Weights of a small transformer language model.
Size: width 96, 3 heads of 32, MLP 384 squared ReLU, vocabulary 2048, 1.74M parameters.
Each number is 500 + 40 x the weight over its row's rms, rounded and kept within 0 to 999. Layers, rows and columns count from 0. Numbers have three digits each. The size before them is the row's rms in percent of the matrix's.

# q: layer 7 attention query, 96x96, rms 0.11, rows 0-36, columns 0-95
# k: layer 7 attention key, 96x96, rms 0.116, rows 0-36, columns 0-95
# v: layer 7 attention value, 96x96, rms 0.146, rows 0-31, columns 0-95
# o: layer 7 attention output (transposed), 96x96, rms 0.123, rows 0-31, columns 0-95
q0 087:546486380521512518571460459545531469498513499529517434432466477480470533438516544502504481509483521523476432547482502525468552502470529455528441492614491469574471526542506472460531462491448483464502525554509472452579428488532451577482482468470565529538503460427500493470531530520499450493
k0 078:421478499563509572453542495555497518460512515503538459486500490520462476552498545416441505482475473506459527492508484489482436492542541537446456485508478427432480498559461519553390508502487497512440530492589463571447521511503489499500527548518529431430478514446550459472567558526537511539
q1 096:602540563520497441519480493548512417513476452542522443447532450488579481565440547484556456431469520511519509553520585446528499536478521502523504460503521477459456515468505465529499453465507547502492480559389533484484515504486469518456396464467542510440492513474529513500477503542547469488
k1 092:526503524585489603499485503534461482495537541510548529477479529547482509548505538452516540499503486463438548454512507488487499506547510572441488549415505520425491546575494536488374504470569558463445562529509526491460443510570475508463471517486515479502450540512461468482514477458564559514
q2 095:546509552505513447482532453506523468474443484558529464452519477500611465532428553515521405419484519497503495500559566466525502493521497542496516464452504459470502473468484509562515443461495500461512514536408569453435536531469469536462384452434491517473479505459527515520524513527525508551
k2 081:497478459570497590542508440574428499438557528471555529467467498529481475527441491470525494476556443500503533500546496506481483517508478542468494565457530503475552571537493541522409521446551517450463532580510567461469452463514485444484464542482495500482430565524460472493454507436503538550
q3 109:601453561514442468573532520407525451467534498509486523494473488522532501533462541511506455506518539505566481521569557473525434521438467503497498450460472536466502432506517522536524514486519445563517515515443606500453426455481462507494431457396473518434528501513527507484475490491527472515
k3 077:604519485522449509453452522546473512510482476531462507446420459474537535493513501574516508459527521508497457491465559505457523515520521507439488477516471512529501399481528551538560540501440461499577556492476590527556427538477523557470453556457490487535455510513536444528535564486528486575
q4 105:564513500522510552527536480486467467426457533578596434490553483553512480483518503463500505519494489525447520498524539505477515528479541476487501497475471528479516412439408557549478505443505532535534491499540558487511547435499420511433528503511507539561438502447526402488540454473576523466
k4 110:491516432504528579512531414486541527483529566513555575527508501511536506494429447522497465483448450455477419471545436491504463557523468476548498528477484543556497541430563544518498505497564467517478461556479507501434524498492497461392485459473510537462434436530522481461508527460429501508
q5 119:488509492451464479520468499487543510553555466435417546550446504465500473499488479519474513514512531495533492477534465530533461508484507524496513485512519477502518560535571439480476507571487433549489507510457546450480427485544571561565411479441481511445594522598483604508464536525482468523
k5 133:586461549480500475561447579447469489506451456481398464442433510478479496501551497529534521497546532532552552544478566497467461438463559536429484476509525457456547486495479455501529496515425529464545523481505486522511466479540534547588468543472457462500577522470466517534477547522539462509
q6 084:501489509418436485491499478512478534429518487580484483442606440540550489532479573558523450455481497539486478453489491481493498471423514523491546499527462523422510471580570518472515470533535478521452537475552539567502477529521470476540545506486454557481474522501488508383528468476547524549
k6 108:532475501530435508453579501522528553475478550492473476447508496596582532473510494474514514443484455560473439447561542523471490534506504581444531453535500538487468462422542518542546464472515479484472467508546513513503493460500479457426555497475517500500498453474540397452505519466467601456
q7 101:576529455484474496514490496460500545560538513531486476534486579518538498510475486521538550483521465541450566496489571518489479485461516529533598465546540599544472416410491548561479519508476540495569483470474573483415445475521456540523528486469459500493482483530566514478503477481440444529
k7 104:492562502493455468462432477532523491427494490458513505495537422532496518544443510456498491499466443507482509523459452495501419493540553538492457530499528494543441432514501508476377491471470546501496488525538534482571387517440476531475534570510486522386445511483565538530503530521515498518
q8 088:462457458502503514500554585466539563466538549455510520544503495476422509466575485476405549565516522509514460465487467560472463476530469513482479532470475445518552528543520502457555569508475443490464533456520473483543513458450547520581602533520466525528490529527448467530538454471435485537
k8 079:526548511461525522443495544528522417538490422568499537461489514547446502532462454482485483518457468519524551502474498457437477490416571452542409457519490510504498461489554484481500486452516563544549420507498481434509492443474484513505485404499570510533433499496480588496475511471471523570
q9 094:432470440479500492510477531520514525526507521475500448492473535429403491461545489459476587567509515505504456521446507524444455492521484490532515488550504525589496568563539462475496526536489531458479505501525368500568459517489535472528552516555568470490547466538532516486507458523437421455
k9 077:509573492452478438535505559515509449535486407594529561524495452500473546518526491498522519518476570494532562541468507534552517490408520449507500434473524546495494465451485486471503583504487562545532508434465503481577432518528515508513506472474477533600500519497451524518533464474494527589
q10 103:443495523484421447496453512517541530521468542463466428470431506423431463484468508467503538534502487482490466543448532523458440471501455498540502488560519488565440521547543422477522453535479484439500480493456424570500469525493546489585473469526506490457576481524550568493461488533493439443
k10 090:475536501462533442466473551510434469537442421563499462487504486424450513478540496538501471505495552448533563522414534547476464484453490476481556418463509455532497443496483465498529560543414472487516536419468467503491460511501551546574487490458511494589500512457443554547501469513521465503
q11 142:411500512464492464448474490539506506526502470493433434513470483427457494486488509458502551527480509482466499541447513536476439481527463516556518509575527535566466565541524409490503480504518489430487499495519383544546491561482563492603509474571532484471569509524551568502501495504467454505
k11 119:505473530476488431519425564486433502485441453491444449482499503466487488501534524444456506509531569527514531521462569497499463419436568536448550429510481418491505452496442433478544533553443553479464514449535485530536456534508547527588519512480495490544580506487481532552473486534529485489
q12 084:527486499502446479587545467457541526479564476463497491535479496501523472453472479495493443486548553456530472526570534490544482516489468488448449442463534504500513481473508550516498527517444445579478539481455602430420443438517498551519406505410448560493502457535507487503557511474497452478
k12 095:609467528491511440571446528448478508525454478513451521473397494416508526470481477554528472499540521488545519502463542464454476451475533498401490458503486482442499464497446485525543482513402477498559508495474542557495445490546502555546405511489443491530536517494505476498507560474515450527
q13 077:483507544521453565469449507552408483463429554592516465470484467504434440581526521487492512476507459526485542479466481517485435436459530520569560466544466529560474437488491506506546447501484570455520525487562492587536488522495481447458530463578495461566496523470487514484505463516521512468
k13 090:436573518506431511387527489584461468529477531487476481458556469494474504518519566487487558508434493536481525513467492498480580503532530523538501508509489585540440500535536538518440461544453545445469533481491459502549501510500455446448549528509547437522433488454451513478468430554524552481
q14 090:488577476461555580460480433502511453487479509527562528449536498490508499504532499481523559530482466554494456544462531475458565512401598490482457523507478504434482531463491517512524492441516501518521491478560417517559527529471515491408537516536513532489403540435517442444539464508539530521
k14 120:459537472529462589559533529546488514454556500541522567484505529473524529434477468489473502476548465413452525469540446517551512538530501489550530509454544499457580575533473487505488490504578460516448519528504482519456515424530556486418451460466469459502418502547446459484529490471546454466
q15 087:540518414450541510553456479508583511528532474551504484500511462445482452560526448453545481465545446447490554506497444538517492553557508508480517479581504435466548444494459497521451523516447465469475540462424533492519485478430448578539505517504513529517499515485545569388530494476496459500
k15 095:460502465510470508571531567452496479511583444508476419495432524531556522547521530447481503489444495500491520454489492498490478528539450528471543445437544533463507433511485480479491526426593473489504499534524488448448482432548476488562496520459500509386495505540478476498434440530508524592
q16 082:431492565514487503505498481519470540527466501489530460534568564524521485463463522460540521466501445504480501514437536534521518513501470472520496582452538528450535608438469499462503528476531514440568451486537466484485607439496506521501468484614546439511489502470476512492502452551475549404
k16 088:503487558498517447546525447437523531511504524480501498517502529538559460412511489567531483512502470467456510503526439478490429543515395475524483510492502523507496541471529475475495468500516506506541507575496467536446570505447548424518528466447487502447558511450565577462514445510417385474
q17 081:489525536533396490487486475573470475551505507537521452427463505475513474523517489461556544443476550542529491505431514522531465523466504515506498459584496572490436506535468444563501459527492506479448508450481418571538403476514422531473455554526498455511490560508489445484521498472448451449
k17 093:511477541490537548602542512477552479574494508548545500558410525396564515466473542512469581487540489484479515478532499530478481464491472470526455507513464477522532533542498487473481512530477527524524523509518478473489596564439508552395597488430468477545499497502497544548447531477508489520
q18 100:469431434511573478481556553488509546498491544495611524564515497464523518490553502536499516466507477394506492463550474565528475460518481481565477527442553456517491588517475478517485536518544457463464510508480504469522544499463570525450530452477518520600503430496474525555540443481468516455
k18 097:541461523501561465541513485497486502510541477463530510564509493511482442525436516471501434468540469503458484451540479407602528438487485523476569520472526516497498614469506485465552538491533448500515485385550524477439514564481504463583469488529499553432540522524511484503515475440483456533
q19 078:522417487456498468499504508553536452507533512523494428498424523480487476500485470446539514525524556457491458443442526510492478479562505504555485477456572411524503497539465480574546543513512480447506487490464516561454510449460477519481496510482510464642526395514477428486426501480498461487
k19 093:540488528544508518545502471495470516483553491533412415574458501534514544594455548475563503520477517534477517503528518437491492508488466502486531516460434564462465501442449531504466478533530511528517492411467446455358525555448490481474514461533557491498498493460528529474509533465523509582
q20 070:459412509494454533505454524414525509511505397429491514580455460449523502538558524531471478544454495468509438521476491525605505485377532448430459503552499422474470504519502512473506486461489514534494516469541488506513493403497454479477457518485484495496460471516476496412475497517509500480
k20 086:529429469501516573518517543493543558485517560500477491451526528516502524468511472514547501444476525517556503485448457573536489498525484506446527483515506542490492515411481489508445459477512595493450458496495493524449474455555485490433442522435538401414534487440514510508559528505475467382
q21 099:537490460575555508546606512457481540485674505517549561525528491446469493475536467516487475470499440438510469526515515484527457474493482417534472531554519545477529514523525594504493515469443484522545518507487504507502519501431494523506517450532448512510459486456576512518527473487444458480
k21 102:534530375493569523506445487419517522535532461529475482469503513492483617449553476511435523513494506464518513519489473521529460582503522511472525466438553513500512482546432501463524522531479442512522443531532484504514533463391577520461553493402500455460534482462530517486541501523497503488
q22 086:463485531544531533489524565435495532484511569510493550487488507465480491526484485440502483481496517545540569512512504457494525418555544519448436496467470455493563410623591519570543560514483466441480474477464487528491491541437529532514458506490452522575531516499501495531474547551556548469
k22 095:510508504518492494464503498593459451537477526530508487425485529509517461457483455459547508506586494553504556551611536520498542498546549487499506502509489505490527471494479427482461498524448512478593543544452486534449541446523500450558548551519554434522471523503456408440468494519472485589
q23 082:499440548487473520530572471430482544512456512515502439381467516547501553454471466476538489549538550509530474508460516495445475540472456511487541471614492432477517458480464530500534509473478488519559557501595485502495410475524460492475474527520530448472497512435522419456496530472525532541
k23 099:536488510540510508515452444498609507523503538467421528406475548522577468487408479512460499541483536494521459514483544535439493479458447429554548547524503522507528446480578486544466440464533528465506477507392454493519541485492513452490487479552474521432486503482477507546452475432487488513
q24 080:477529479548506427365548418550467478604470454511514477482566497502498506518505478494472538500501464523465493474477448506481530574496519499507440568487493542415559538464465456502447519490520466445487471502524417468500488569536437535535430511489474521489479544552465470506533527458510470531
k24 091:540493476490543487480556467479471579440514520505493580495521547527480571457503514502455528449526528524514500539518481516500433536479509558504527524452511517530506528496539433450487552597569454567521426508447477418443535446435534478515563515480538516531514476516493542480470567455453531585
q25 085:557507518519505495463537511516469468470414605470459464548468526487602490497440540447505517456482433543545525512493565517516510534479444467518582507553442418551460464513490458489487449532518509423448496481458508541475490509516474521404495452492568432476506501514499488544459504509469508444
k25 104:464486485459486529412503492455576445546526496472470474492501495470536450469454502503550468511474467546481449537480439525494485425547505434544458522506465462554531519480533484548524470464564455479539552521540445466555529594494509449442433489494486511439577480485496560534594524537455508541
q26 072:462496548517544532567543517551528508526462501470462486503543554437482511452453513581479486525446480526556502512480479534488506552620430519467493541483495552449511592518453461453512505508514496412515428469574465479507545553484447462509472475567523509523562489446510520479443472478465533546
k26 097:459456593468555462528478517533476521452475410534523450491553470573596406496605549482483480488536525489452483499575485481494433528494449527474522494509463505501490453423513499506485491483509493495509508476446505507442480508445470480562552495518601545503483504495518463574473490509547515452
q27 088:514500541589512538527560478488446493515463466466409483435468521432524447473421537492525395431497498512559492456480515468473522460468527512539532453494431521491506518484545476551469555512505561504582469496556506510496455535527538441530531453505509424502459540536481553511430526550501539527
k27 129:450548591480487498412451491588487458512449473475498499437523489475447510512507478489516525436491525535440516535482513488450567490458573544556449517529460427466503471479550488526573474515459509483497475527577467510507460532481453432441533518552531454546468525434508542485556485514547550553
q28 091:463479536489469520549517534454474488439419500487455444482473506509547544434468518508468415496485541496541524517538509523446498468382481501504476514528428431502507535501542508497462370451524480422444521530503508487561505484516486473459496416558480452474500516490461540450481538506456560466
k28 102:501502549426416534547581565499438549507550533536493539452485498485499464494541498434507491589445537546582490500435483492483535517516515508424535456570436461511474459478490442404557528509461522510499505458550447527434478477502500429481526492504500485465468460518474529453459465470507525511
q29 072:501570531528500505501484489470466491501500435522469455530578508459490494563489439470465502450456502540469450486463475479496475541437580470542428540493459475499543575485549450561484470518592547576446474466551489517505487506468513548538452448513443535454520549496443572548555507540564507491
k29 093:553527563503545448518571437557514489539515517417475532480499552502486500472499520519525501456507525503448474518556471525531562490506511527460467522469439536560534535451526417618522482529524442484528465506431492433481515596492519482440553525524503524574471469507581507529472497513524558468
q30 103:469502488559546505466477522507476430481558495541566514577493475470473473508533497582464507488465460470459546481464460525519518426514558500532450486485598444572461532540452516515421490502533509489471518496492487465501558488494586526548486515429484470539512425566522519508541495550503450395
k30 097:508491474516543466501473489491503524539520488483524513547559503513508492559534501504575562481453488469491516492480466429552481515462528484453490500487434591448476521506463535492494530584487452520627490467537542477424542567436455477524524445454462412518446519500499525551515501504489396552
q31 080:510550538468514493572536478525532542438530438503506481461464496486442505557470469528440499491435548459508532503580501437509515455507505541550599436503535477484495536486517580477504568479526443606527511513498548513576557514478558490560497469510576502510523550433526509507463449520534492518
k31 088:500506427461551484480545473538476488504414532540460536429540513531531509546593481485471548567458529456461520540551593509487507439495491489519580487509508518532495474562483502547550516530460466420496471512455447592507513543509524488509568541514492546514446476465506524601517488472498465545
v0 094:452478572523521526503533534477514564470481449556476508552550434512487489499509538519492465469531566482499529462514473414488443553509390535499472483440457518451525453605468526524449451556483533500506457526479551470553519511433535461481474498543477580500451496495517534473544592485454514516
o0 097:508519537500534503473540501568495520538465503468458535558558468529493534514567477547522466488542436461568567459469468547567447474475488506530539498547497437446504496509466438453449539469566553472478485473550414496558481514556546476502520479486429423552454509548505478501483449520504408459
v1 094:470578545524445492519506508446491475545477549439436529495501525553448543565457481497514440486534519473475494507477493563542415451428491510540484472601482454490455475506459541539531489455500490561534532577538463506463432506557514434500524438483449499505536504595513519447538491520498538538
o1 099:494541566472519534571538500477488498464490437457535531457484456565486499512501595471477380563514521540560459479557455549543511487466450436513486532422463504497456536495543529514563494494472498557464470510471526508496544521520446515508445463548521521482406472399480507511509516533470526538
v2 093:440461492470503474516464546473558498483493535439489480491556548534442490545523486471508586561584506557564471467543436510522483521502533441460537443578529493479523473521593440510512496477574488476460443487456525423479570473573462490485473512558444445526481492489461498500494553465488465487
o2 103:516565467570539433541492472529477478421474510519462474500506497424566509508519542494570483460445529472526526492485541457568452543578437481467483515481471473491506530464385495498449531461512468459506497535470469543540534459542458562430496446487544487561531506482563559513455489519561531530
v3 095:398525504465420483523493515536540432489530501513515430494498509457449494480539509516556546538468448473453473558470492497460504450511494471522528524511512523504473534486549466490600595467518557482546465478522459540534494417519506523522494496553589499506444406546558474466507564551509478447
o3 110:605471450546548523535518434485529471508549545509480516519505539499539545492507517502492490475461506518497480403551559482490493562551475480506461450493539595505526489452409564501492479477565415540538545496480517427427511474475471506525506487453440521477464497496473451546412565477504522499
v4 091:509530486425567511533477529504536586533514494496516479479490498431563508479538565485455544498499520540483486462477572543511504414449406495556469559503427571501498466455506487548497544429511505515521518524491545573505447524477504486513484499538505494523549483528490530431404448437438479553
o4 089:469531466476453478501469570588578461501548556504472454447436493491536470575446482537446426473476516471508537473471500534524535434509484504492501398542470522443455405550462502507504519581475514513518528509489543473437510520528510525543471601547476538503516513535441539475483542502503524494
v5 107:559523478552499482529481539529458541539503527385519587463435500516529514432461537531479529498536469576559585530571442499559479527420517485476483547416451519435467529497533523526506469455449503486543477511533500495476497447491533520443512473508496472484562435501483514522536480429483502454
o5 113:522496559521407435505538489472474507478464518495430453425443528551525491499459517521539486514504503534518503552460517533431485587478461531440560443601485484516426462462590498473554508518465519417532565516586486526538490498547526518536502474478476460522480519481504514497445499494454558498
v6 092:465474569457469463414492469550485468404459429538491568483479412505456467493514502464520503506545507444516488451478528416488503543443497563488533502558553491553505522509530468542478557464528486427478467509555532493517460512459450466501533445521524426584506500472484498556558535488452528474
o6 098:535461520501494495542547486474513474513533505544580534534422428460472512495505477562514544432511464446513457561487490509516412498460460503551469519488605449568474553492478451469505511426503552532521518589489435471531524446462469538500568484452521482499557445527489513541513480497421537491
v7 098:500446551572536428427465489513482506532515517468534521509533450547495565502524506469460535518465534427478433504422482456535451441468532550449536495507464498509425512538546568529558473495517527569475548448494530471509545537561528521503478536487458440489459510524514540463408533528425486454
o7 103:432530491614495531555531502477427486497562505397460594504507544484486465425504465526485478527484436438499496522566480599499474492486510543492549496465546500538506511537465545531527521515447546518480495455473485490418533541473522507452469441498468451560495422500498547488518510503507483556
v8 087:481481439462483484414559492467414496504556515437532465401426434460526509544492528416529519522552489507448477439474399521504473447468540499470509482446514470530497454488501515537507576573492463456469535528503487564441529519490500521501514516493491528530540506533555559505455456536450512526
o8 091:477509503570477565428546563506543504546499510449582511412455502477521444473494494532519429505581472497440487530557509408474513534520521498496453515443490499501484443573616549488456443512469491581475475491482479550447521523505499511504492530491464496432528517442527517491476532452548508514
v9 081:510567494462557520504455561516481533433531536511508570481500510514439507542456511460455526473497447488546412585497512477532468521529452439536521473412487479487571475494460522469556542489499495484421490487500542554456455464489559539559502481462487551552574490410456424516483515516491466497
o9 083:480539497431379416485465541531470447543507535476535458437521512573510473456474517551570521494498522529520492504436523456503535502484556489488491416535517529481498482497493468514459577529567536573450564470427468544539473501456467482475469520549588500480497558497494500449475540482501505547
v10 094:483489513475518492545484494555466523444513475402491508475491512537443478495535567452468448517545522470465478539502501521476500550610463454483514493466493531498539468441437543481543542487507508556483480459479441506493484612476480506446496437596515560506428518436454556445546507537508441485
o10 100:494453468501506489512574471499502512549525534545488462544498522492563522465564491484562526524527482481425427418495465431535545433551443521470524525564491472479503545532444443454487517535576449559411477493544487488488473539542485521517412498439508570481486509557505529513562446469482466517
v11 091:514550549443543509505535440478565585477531506502485557508517474472447563547526518534527505553459530482504603541478474506474424434480582507524530560445502480528476548468486511541508439426505458565517467481458498521480474508530511449536477506493446493404473509484472558428548476456489469531
o11 095:414510533483565452477478416453482486501501447474560474518575539479529427509525441503491461501524504501529521523509494573539462484520496494443589495539506471525465509535510453485471488549500530491456539553490548413372573544455483481559453474538460514512487547553532481546537532475474505495
v12 094:492517551492493548571519496544482620508500558486531518451489474524514527526472534467514544558510523516469523497461463510523558455538539377562496601555479473479519495523515525563441514507491421448526447507533530542541499469551487485546494429560554470502526563479528544492529525548511493457
o12 089:489453547483541541515513497535549492495480475517423487384468497445522539498465456524552467522531467497461524511459553547533486469554462514514500471458515494573518549470490478433442497537509498515432440487502476471474562517551546466559534529545512515473480510468507562569353495471531561499
v13 080:472482527481531519588500509538442483465491469536539543520478491485514466501563512492518482590542423463484472477444464538468451508472485416505454456473444481494567463549519541488449482497517467568511482513511524595520474583561482597547482533504480502530420474542495487479466567511548448545
o13 090:447458482527578509516507570497390460507508553498513452474520463489538462551522478430499528570523495426511496546503531456529551545512435545456491455560501506485493528463512520506519521478609462516498497540458460450396484507520535523474428488597558463509472525527495501466528486491468454531
v14 102:380476569494508514475539497607479513523496546496500511429541577516480533490512457461463520442484544547535493493489484513438501512491460540531462512461447452562545485468593560554538523485482464498462533485461527567552535587526518468544531427517507472494510518506559500499566507486445514508
o14 103:525473580509436535500516480471558494476491557506493525454539484512523529444509515525502441558527501530494540513496540488548457441592508532554476481511514471529449479406447508542478504523516528573435412499441520507502516468504567463490459475384544470522514427528561510489501529531410479491
v15 095:482486461519559506496385527520538505515485573541481506513447559510501430442485467595509445443513499480572473503524481592500534474447452572473506487492489527446480541560559463531525449501495525453485496514500515493510488508475465507515481510529465416602423539453555522469503557495476484470
o15 106:527462457466488517554482507494539524485460586514476519507550509516497481560467561447551508502544499505475470530474542562538489494486462553487532441395488530404483490435504496453533583482476499455588548438470491532489477454509460454425548472420524531542494421552543535515532497507501509519
v16 099:556550473493453475507471545554463521503464527483511474424466523410522446525477477545477476442479544496457525495451534440492539503458439495484427458492475440517507501490577563553489496515463531461513501456520471569491497406516450531512527453507507527550383416471475482557495522499534512558
o16 112:526449556459485593563481497493512557512499554499543538472467550504485552484485527525509521471475491481558480475494557469501473485441449495566585470542530509465508416461552480498548477517476486521483507526518559589488407414523447454509541519569520464461489469423495461431474497537455488477
v17 101:513513614462469447566475364418472535441543556484469500473524476522516492515486447529580477501566501444451505515505442527451527551549511499503530552468502461507494513454489554477498490478491510453498452511478466518533488478575526528496500571537462565584481516493479480559535549521514496520
o17 108:449438485513537504552541430502497484558531398497561510513389488502581487524569520548482556522502565536512443534461554516481479501501442509500491511515490524449548476445486517437446466463560516494451481480546461497484511473501525548455515567495516504456407532480588489438518526495499533505
v18 095:453499515569543495505551524499578476560461530527507590524527479504547537528492593426497495508512538488454457451490505469506509496491581473464451515517489567471612532498491480524548530553439497445519530472498509511517446489394534491487545504456485574520498517463509561488496429465463461451
o18 093:502462395521527551424486514506504472476459494484461447439440525578479502547542476479455524526526478510486577500450429538493455454486543502496468504535545521537499476582565500515468580585495568531448507492494425559518506540495507519519516446491455479546511513496445552534474545464455508438
v19 092:484557467533495504438501442470527428488529456527551523434383405554526549503507521529536471476514497493565540447638546479517480495544547471556546510547474477536493533522502529468507513456548502517561444492499434496521484491525503491514558493561512550493540447501456496486441516524516482535
o19 095:483473470494485508524543535459481543537569453525554522500549442513543497471510493465434478468493578484439477600486478504522499562428446408537417509489533436457509526540495502413494527533500423533515549501527529449511494500548573474575465454487453527469504536528482474514521463489530566503
v20 096:519471534582500518533532557496543510448439523540502501488531454496547533499454511524501429538526525427515432494480559477464500497457508581545463478440589483489585543511500499503496474503481441511508450522497508451620518453477506532486528492464524482547553460470483485515491567454497466385
o20 093:518472517538490469484485451546409468547454498522520550518496493466455475537568454474557551511450458486522549494521480538550468453450571582502449440524570556544550505519549511508442531493525562503510445531518476422562501427497479468480483422471484462537425503516435512518500487560519520477
v21 096:480414483421539500468511441476534499511444454528472553464542476510465495512456477447465522521478553475489439490487541476526533562584537540496506507455591545502577514486508479447572481458471542526527439538531486510590522423522533503496522567494558511503546454486427477531497504539521485426
o21 096:572489485520450501480457428496487427488549384511549510552450563480466515525517490603507519534424497525470559485491442441502528549445554570533466462520596538461552559511491459523444543495556455476489488517451435455524519467476504502491473499473471528530479503521478496504533520504545477527
v22 094:478536523472512475482516460493473472517552502437518478532436447454494509527443487467522480518610552524544487580459496500548522532561543509464432537465495436457477468491457510497419469542521446513520556505464535564462488433382480590503529507444511505510510526505443492477453488519553519451
o22 101:476533535468418464443473517479572484501481493528492494460419522555554520556456410450485529528555498515502494556521529436463554517437549530486521513506527445488483476493517506526551542446522521573456431528515380547477492522499532481490544495579525513506471506507517414436479465506546541510
v23 093:486525511470554457502484435519599571502520456526501497536473499508445449525499401543490556499461494558522430410472489531473497552554494499536577457500481478507544557423454554498518465524540491491518514520531500482514496488448481467494517545426516591461522529421541574509490469549537522501
o23 092:512554448485512570482436405559544512485511483458559450504537440524507485453565463527509554534529567516433518479501482479523521475522538505467572528484471465486474529473420514531388516568458469489530492407477463479518558449513510463604482504469548542496485527515509447487519525510527491507
v24 109:566464514452515508512513483490504511472523450519464507468525505464490481596437512492483474401431477523502475479515595472523457513522528483517452548550492520493608506433507495530485480457453452521614541499494491479489545477426514493487498408500532587496574511466507523461425490501528516469
o24 113:506508509380450482505430514520480527477538462516482473497487451551458520559521432519480518567496516482484577486492472520520521456438588519508496472551542468507485513563574500489540414524501505545436536548449534491540480418554452567569521536454502514485514505454442470436459492495525523510
v25 098:476438459442544462569503458487501520480527528479476461478541452484482479453481466581435516538572518494466515499489474538506473473453545569512553471441506489545473534446479489496446487509561521563568518532456428550567449548472496418544528426545498483577512475580501495502483487469446471482
o25 099:537515468510470511513528497475509539480463505549555487467482469495544445506475472582504466490452498460489482515554524502581486454433501534472506457468493503479495507438529563533451476484561529516469547586531592404473504532514468459497413550398541544537438453514460487493572506477558526531
v26 113:502451513513494497451479487554493470486462461526476586497554496523493514537499438531519571472463571362498566475575521497523501508472526554531546437584483489559472476479569482564460518512558504493492542552524500459449533536556521498498527512491486463522488533602456546508504508484437505456
o26 108:486509484486541459578511545479493512448552490534540548570454492500472508416444518549473457528519516434514535522589454503552505456492475482453457539446499436552461471504533515468475541519429466582520462538460528451551502478500547541454551493447447480568490428507526523536559471490444516538
v27 087:482557564530515480481440498501510465537462451546572498527537430508466517542507525564439541519582496490454536474462561534486570511497499495553476496511493486495496501541432482543587538498504519458498495541440527434473505591583538536484491579486544435532478523546461441504519531535551461547
o27 093:475429456530467482488502543482494553488570426423539526577497487466478486490532502440457495453467512441544491480536524560570524433568484515459494507487510506518470570500480541470490535466488479489576539467569459528486526494447548525428523514597520482480559511463437471479509449568454547485
v28 110:450506506473432497487458490592463482519552427524481515498516515502521523551562529542533524496470534432521543495524553541509473520481543478532446555457519474591401480504573426488513512456528507583551519469497483461498588564541533449508541522502506474507472525545458522506509561481430561485
o28 113:516448466475493497592537549446552465482566485507516534579500534540517540485519466515456405467501537412551463529578542505517481503515472497524474495519560428566508513509497516532538525440504480537521465498502564444475477418479517500482482472460443486546473485584556522492422500448463464456
v29 092:531491512480519468450533536490471549552464597452510530503544550470497443469428499510548517454443449498497477484456538523533493501597492554394470549409563439549512507507530500532487533534544483501517508405502482418473501532527406544525493508531507506456509497470505460443520516502464475516
o29 091:479521535492439492444505572509464482439451510525459464534488573487544468464508491508464510480533463501433459473534574480503503489445565541507600506494574472487547483455483471492515462613512555551497516464454543472422436468498454471490526509461544458525527501469557505466545507559545456560
v30 092:469484424521587535505512476485413464522470447468488509533466503443528486504455520500467533509517527478485559530587494525451537521512485545523422451549543583441485505446558549419501451544537457493514472507474581399488513495526524522531490473513498508525463476491527542499527414486457524570
o30 099:572563473476487482548473518489594509519548521510451485495549521465483515508546455488478496539449458488503557509476438451521499561483450497433523570463441583451426469574611466414473501461504512508495501478485520517517462517472539466481583516424486482516551504489486533475537454556488490502
v31 117:485498507437527472527501466534522552500554412503520507499494458478475512494553442516477482507519527448472481451481474495444504556528449423482500517543519558444506512461470460441505393453464466497607447508510521514495470501474454519528529490510540590493500559471470529391484390499498476536
o31 115:507554451428520464503457465509568477485512455556521484539475456557524512558554438480511528558541450479393562570491430550479470510572429499492520504517523499456452493498463466454484525502535497502448531514508446438478458545524535509582470575549487584489516495527502481467477474458543496473
q32 074:506515497591484425422604522486573474469492493467487498466428496468477507506480472400458518536441509500496527526502515492501529508544495550483492515458494480483528452425469481534487490457521446477542501511445479488544488521405567476488463442564423486546445524520562475498427441450473507510
k32 072:543483487470501616570470460530482453497443493533571436507561474520555486485504440564522516461519486478507448508450461510448512521467412482481528509533559469555439505495476540469516451541502549525462523545561477497474475519545455509488505562481583498420585524480511536469564537538498504525
q33 082:473553495531550572467465547427429489428470443451477505481435456483493479504538447491505506528492431420517540465474517577562444450481501495518488531501520450484510398501487472558509483508517503522423488508480402492507505482498492480506496450459543503484484493446484433553396486456463502539
k33 090:445454428480516492523473536574539525575459498524529501492564475500490467571453481491496527424528490496494455499480528491484528500426536464524540547676473486460495485505532482465469426483573478491547566490562502560506578527559515511533528527485502451504473477511543507507482490505556500515
q34 084:560470539519509503578554509487564580451489533445493535465490483549544525451429481493509553468487587466499488528534544504527538576481531550481506454571509535498465544474557476530576455458588513569472533527486513497442471558492516468477513547446485476482539545452451504502497564532533457457
k34 082:488566437483555401454501532444487504496525485564470481542532497510436481506507408465554398500502452552515534531488472465479462457530464451537496480488426594485453480528479437481431569569544477508533526451515577529498516435526501514484494498528494484550493506517538458491474455509455477482
q35 079:487504603590497442507518527489520569468530518504493414504491510437513475497511435490505490425448489498530505514521508504484447466518528485442434501526579390557477525526432508509539492516500454506457483531495515478492566438554569516504510557475541476511502560431471522565451516527470492433
k35 085:491477468437514503587481460458506485516544514561549517440497563524503487450548533463503511546573493482451492465423492453525548504489494496501494504452482540398551510496531515456462576436523465448495524467430491511492423565431507505475482490492468556554501447587480543559527471471489483438
q36 098:393435565476416544512535520523524494453489520505477515503511604456446515503481499536497486525523522527503518458568505477508497464523536425491493435585479492558547492544466514480483534514468533419571464553526572529494503468483500498538493521570476457522536507492417567447534531500554451493
k36 086:461479563462438402480566526460527533535547447513475495592423547456438556477525491532497464549478491539505527501455486481451487478491485450434495524451399496480533515528468468503522537473452546483457454473459464492579484519531475557590500437515485493521508519437475517504472465531471451475